Part of a small language model's weights.
Size: 11 layers, MLP 320 SwiGLU, 2.14M parameters.
Architecture: RMSNorm before each block, rotary positions, biases on query, key and value, tied embeddings.
Training: a variant of SOAP for these matrices, 94M tokens, 5744 steps.
Each number is 500 + 40 x the weight over its row's rms, rounded and kept within 0 to 999. Layers, rows and columns count from 0. Numbers have three digits each. The size before them is the row's rms in percent of the matrix's.

# layer 5 MLP down, 128x320, rms 0.0859, rows 0-127, columns 0-39
097:556467490575471469498469470470463481537469509525531564464456475510545451626550482486497442503418546477499459390436510493
099:492523517516534534466541474566497446541438561572479496481453495507549421561493540549490538442516493441464624500503525459
109:546494500515471492437503494513475562575499511497555508464492475509483537475553465504560477491517473526404489529491463455
100:461517430497468463463535489512517522479575538530560532519505549544515459488464484548598420528472509442433540509517501551
106:552573546497485571609464431514448481482542504522529454468552450512513509544477500478549516561452497543507433559528619518
116:565499543492458495475509498537463458498471468456492496513465585446506503444541523419468451486465548462459504470491496523
101:501454555512558441511452436599484489455474494527552541462497473532442525451501449426528442524531500574445499507496490538
102:500551556468544495528572572554455523495432545493534420527507479541520507568536530513482524515480533553456521518497498511
099:391452456464525495526540559497574423533521591448502477507468432492529456494501502485531497548522502504467504483398496474
095:573510411416478528498488493532503525527413497447554514542489591429538466401488531467528404489431551455432436514450480523
098:444497504510523488541485490553496478474490496482584575475420462468430540564543502530514550523525476475430504454518430552
103:543605484447415501515460427505481477599472528504491449502484430577540456483470480473521504482514515505472491477459510538
096:554504460501529504506474599554541503513471487530517535546484497476513517480507587524399505450439438471427518493537542493
101:475428467620521529519541525452563477427502496437447375513505497423527554598532466523485438481475549493473441480578505555
096:532496438494478570474493504498533489544507570517581477565474549511509504520455553545455562512465442520472497581495382503
102:511443458511539450456510513498545531544386601427499460442509477530553550528591489529514498481525534543521425456492544465
100:478545575493524535444536482507514489450490402504499552509522521497517452490562558450486594463492439496505452420422493507
094:531509506546532505549497510480578479505536525472488542495523506430541497495545563402436474493414532463483549540558444577
096:569499522520503473451463509544472553565403470513480529476548450572471557530465558479545574490492502432579434478507477564
097:528548513494459495514528611461494523465549476485476492437493448512563519539490508559496527408511494544502476486520504574
101:522415490455458487521571454495431567484448484510565579473523504489507557485615500434462566423459545535523501518477474534
106:456527513527459478547503411523514551523499506431472530520539450512446524499481561498552501499486518495496529497530467520
101:501459462516478521476428488449516505536527521522472488573560450477486568416528461515554542472488452503424492524484544547
093:569451564496467489512464483532533560473503444589500522441510593489516490576471520453503466525494490503428463526548565511
107:509454465491509608486500499516491460533491479511564534526453478471503541490415468561462565491506565546521513490464493521
097:506488482494543503552457529449543468591428476500473530516439493476507440556523425484494457429479476515461407465517551477
101:460542568465601481526500516547520531453510455506476542458480472464457474487484505534427516471503444468549489475473580612
098:518420436444462458460528482560489461518373509395506550525556500543524487515494481442516495458526500489460511514479447485
095:467530447491518480440498584489539503484462496491506462461583413489553536515499517534405510496463496518481575444543419538
095:540547545460602562559598514502515449483453484493433523445470510519495469536566547484478456442527495451477507541495476531
094:500483483480517500531552430556467511537499467521500492467460556443479544502545470547434450542528496516386546414478527485
098:469470603503504504518513430527520551526494592469563470529451458592547474512531483588492501523500496528444465505522473498
102:496471492530510450512526482532510516473457545485460591443490517506454498498481571478520542434535488519533446577585476481
107:475476460530486476558548504500442523494555520460511511541481491480504528485509547492469491485517449506529478518482495458
097:485558487462485568523509475429573531521546499457529573461526429511503469550525480461450468458480573549515483516498429469
099:457468564514448586513545400519517450575497518526477576490512586498524535400478488457473523469505489525493444571485517549
094:569507524405513530541560432470584468436533510494506406523500420500525579557451548430564551466507491497517584476446518554
106:457464516549544471512474540498533554581478533506527455521464518431580563422603541482514481465447556456524492507490513526
096:530501485559537529387440553524521497528466645507567515540460499496520474479500561515499483544544538494432511517564446557
100:556445505450545404460443503552509439471454510551539515482442483533525436503560496501473440451416539538527485456477471522
098:505554508603477571539495464596479485509495507523518520446506482520561462496519510492547515496487493523470483512502511533
099:493464551565461513493510493485448506471540520534474530488464475497575522493380509427489520529504493469466505503505513479
104:501514486490571543446441520462490521511413584486467438521530545500459529583537479533481492537462466590468405524544474501
100:509548437459525518510554461524575518515534560463508563510461462501463537460553548460507478519517447473452541515546487461
109:396527520490470492517535567524514540465524489455457477538491509467403484554521508542487504429414468538531516462472490540
095:498476486441511542522545529452432488528535561396466526471485514450491563497466435549443558560486439520581500513451478557
093:424565418530495559504533467587476468525503513510543474395521498452491476527512578494520490419469546510448521496547529481
104:468532533527459528501517489583437500488410538493545484479508490515519486415443538497446477580480532511460496492588566550
096:568540504549569469525526444492473464553427450541446520515521490509558549449528502539497510478478523368594529532491573483
097:572523502540465473530498536500555459521495469427472481597546565486528478495562389520398576515568441517461508482516527510
100:565525480479529560525501470529485351475508528482561604525428508475548485506492510491441507542483513441413537545502520497
096:526523504529518519488563481554567473423463474506546447476510508533517516438483510514559482492511528499472540505514422536
099:468525497530561527569531529544547436474493488442425507493424494581477515497476478478482504519530478482502542537432469530
097:517525560543459402502482513480483508517430517477490520520522514541495483487443508452516508505492544433531548483513485499
109:512479553531412478543594500483481534458496464531476444551522490502472562490454498520556535552538502452541506489561544536
100:503498543528519503546450461522541508535497472486460529501439446454519502472458395453508534530419492448517481484544497554
101:514533572500522443562528478551488528516530494509500518432518530438479457452551484485486501479540475479499504509415496498
093:473530519490433472517542515553573583469513472527510571552465441478614544493516520481511431542423527493474562516514474508
104:496449450503490450534519465479521548467455495523566513491524464499499453463545546471456476521550521502499554592433500506
097:477521513493453503490485530593472531473433529418470492510476491529514446532520521438405493507545516530494481505560455484
095:559522432523445476540521565540412555470422509438458442506483505479458453480448516409478562490477526524531529391550448516
099:475567522456478476571495467510509532528399478539487497496502526484460500473487563587516488542507465501454498412549516531
106:490469495472457525462520538483433502485438530524486475534484484471531584516493481518527537485516515500491481475474387532
095:572532455517534558503448474464532441518471500440433527474459479456537506536493441491574559589495520485513561531443520422
093:527544501486501461476475472538528421464442508469533482513445504507494539527550447492518431493502470536500494469475478529
098:516512476541437455451512526460509566546491534549531512435573503478481417562583480500553536526575482507521537477499515481
094:504510486462505492518392409530546470471459494550577576499456458517496508489482488550548500506459499458503471485461521501
099:469512480485521460457457617453560487463514489514568501541503503498548512512469550463483544495510471494519514527502478513
096:518523424478528498606474541463450476487506485497465520481422487556467529484450515519524497513499501474520487499434509445
100:486464470475493512495522509495549550589492463569560539532486431542512512482497412503499542504491421437418439589422464501
098:552535540496502480454451464474508477512569511492562486512495479512491440437516489525493548547503549491511431530523531476
103:434509496532544515466551487580501472474490606509460536506503491490529531507464482485455457485467483489469447480466507508
109:489480491555579496509356512499449538546526507494452535431489555500528502529476515537531517459529493514560485507521446491
098:546476456564478467528549465494477564551533537463536490466448497476498473500448492474467468506518501456531512490481502475
095:471437523501473519450484484532495541502429500401518582578488432545462520467536511549476538538575430574494472446538456501
103:500482490533465482465494556455508466499525505415502531568450490549508464507515522442507506426554431483493509438441413419
105:523555484499504486494466521446535515508575493522482492548423559472468473538484532456436538464509529427511558492509507461
098:512533536529525537455420405490443553473481554506516497437446524528522494563476470517507461517465472533581479571535462484
102:566487534496462517482538572549572457497539520523502461572502491525514582475482482468578453511449445463466577481501480511
100:517502565480493488536476451488470414526440513486481555503616490616491442489484462569421522531443477511561469405544479430
099:510425483493517463451469520498447508478419518464459542531498516492469510492545498479549535524457533509491535524587501539
099:557530431478523509543523469513512491493524503506504448516493483485480459489523483469525473443507469506453468502528427425
095:452478506575495523497471587560458528563461455511519564451487512485535466465516564488465470454521490494517526486501501569
107:499516474457518468495536485511552601520467471512501500482450486494509530467532437455523445483489479512470559551456559506
095:467553451476491434479542511500450477561476510477379523464480453503484566477477518488519469476592489541502527493475525474
095:475579545493522439505522553547562459482472541552512580526451508518492468445523483531572546491539502420421449510489548543
095:485531535535451570443424500507546470494536438510471468496482522536525497501470542584452507483485502551562483576519523484
098:553498508492506458511478465405514464479494530531499520511509541590475447511477460522461521528452482458478515500464602494
095:534451456498484568452482569531573560485509441512500538530483523489481504552483490565452379492496467549434480575538526481
094:461429519539470488491522463550590507599436494491511486502527493467441593462428550467467467468499507602549522491490576515
108:551423412526524544509442511498528443556480500524464533477514434468567515492491571430483543509553474500505503512463499491
108:455497455480444577578509549528456465485494454412524567479540495433532507497477481486470522497467491465496443486547557528
100:524491523551550475555469504518485535509484556553502583470517456479541531492476533528521440574472494495499462559450482456
100:440530533561560495457437494538541490449520529426452482508548506547531529541508478518499493493518521558437447506450550578
103:467487537477524486495454524456543568484485443437538473473555526437506527527522514577491567538438563520603499520517501518
109:481543479489464507536436575520512442458513438558582540487505545540468525498525523586478458580436479487474421531478563510
096:476535467513470543430534465505475560459477543542455537471556439541483427521504454481499509506489499492583477427541503521
099:493518495503502445540465503418559518649494564544555494448474494499555508534498498515468478456484517498506491450542483463
099:497550520424474432494517486542528492548455533468493542475543530497443494504538485474600464583485478471487579503449542528
101:511539524520500506527565561560486512531509432496450474568495440495497527563457547503503517547477503478509534470526521536
101:532488501543457527526546512515500495547463481508507462531490445417479504495520467523504502537519505471478441579471520460
095:527507513469450502465549467452474496450535489504460483528505511553550566534580523490518523529461498553503575519423500532
102:472452491528435577493550487463532537488501481543504451480474505462582496477483438499570430597532465484478476523456532544
100:574522508501489537516539471436459535413549468518529492528563537543459531503497472523457533479460511473590473569484528492
108:465537456489493530556470501559493403534523513567408476520584500444507508435495495591597477531491481444494478528489545555
098:549458434458496532533457500471504528455549516487468437551461564527469584400535503482462461472494515460500524474503541504
101:435562478495537499549480559432533496473510510493485570519547612480550527496539547506434457461546505473477548460503419561
101:528523547522482477532503545560500474515490440571505461480542557569511564536585406544581500427564483504452492469501516559
115:434473499547481512408453465447505493460496447484514442553486471565449535494520457476498504516481521629499436556441478464
104:527472493463493481486476538547459482567558504542527519445531484542524550556478422509490514508472529567560505509444534493
099:515466501401443535501492426521447468490502547520604517491511487537443556535481486494528541490538374570485566508457476515
100:398505462465524505490441502459514536428531556447567499555428590471548479443525496530446418507497519544544548465572537515
106:502434500545596491488494498501503591480497455439495456491502498485461516473566435502484513507513491441489427458494543489
103:452442546520443559461634438538548490471490499507469511521580538487463499490592520514501490543565481453545534642536531484
107:546441476517504519499515518512555494482491541533454455485426473538467430458444398460468489454507465485578481457475528510
100:458527517496438472509485412504545498553576481475516561528526510498478553502581548544520522453451509457565472454521459504
103:567511483544466470538486518506487548491413490509504515518481457447398432525479528546474518443440554504510552470551589496
095:458535501540468464491502527554468477476492523491638563449554544506584561588538540474461509563506546524542496489459520506
095:485567509511489548542527599476497480505494517493511501509495484518526509529481449489496516576533379501437460453514485476
099:496501558583530548512482566558494526472498503498458466460538469470493483478460491504529431517518483570529508549530473481
090:574505527538470482484462534513451495521472455454504523581484466479500476504503537578510456534564448459522566491516478412
097:515488371499482518444454483467478495484488462478605493592470434486491496460501554566557465439573472540489428511463555449
095:526592546523550495498538495516524517432525499435501570456468552434496488526484505501532521497520500505518497496549464545
098:537458512545560539576514496510483519541475467542524460442499532490499482467561425479472542463459513488501479539459545469
102:485501427512514497506491468501524445531520532497544488517494554525503469490526554561519504409518429502448489466496429537
105:533474502489461453522538473544462527467483500436505566493504475386588587548522530488476501451480581529568466501585531586
094:489538494555474476452514461555527532462425526524531519531550619446443470516460415503566452525440468462453508455498497461
104:534561517483591483533488524498488520561543457534568459549552464520491488512452504440457474526482476564484468536452536450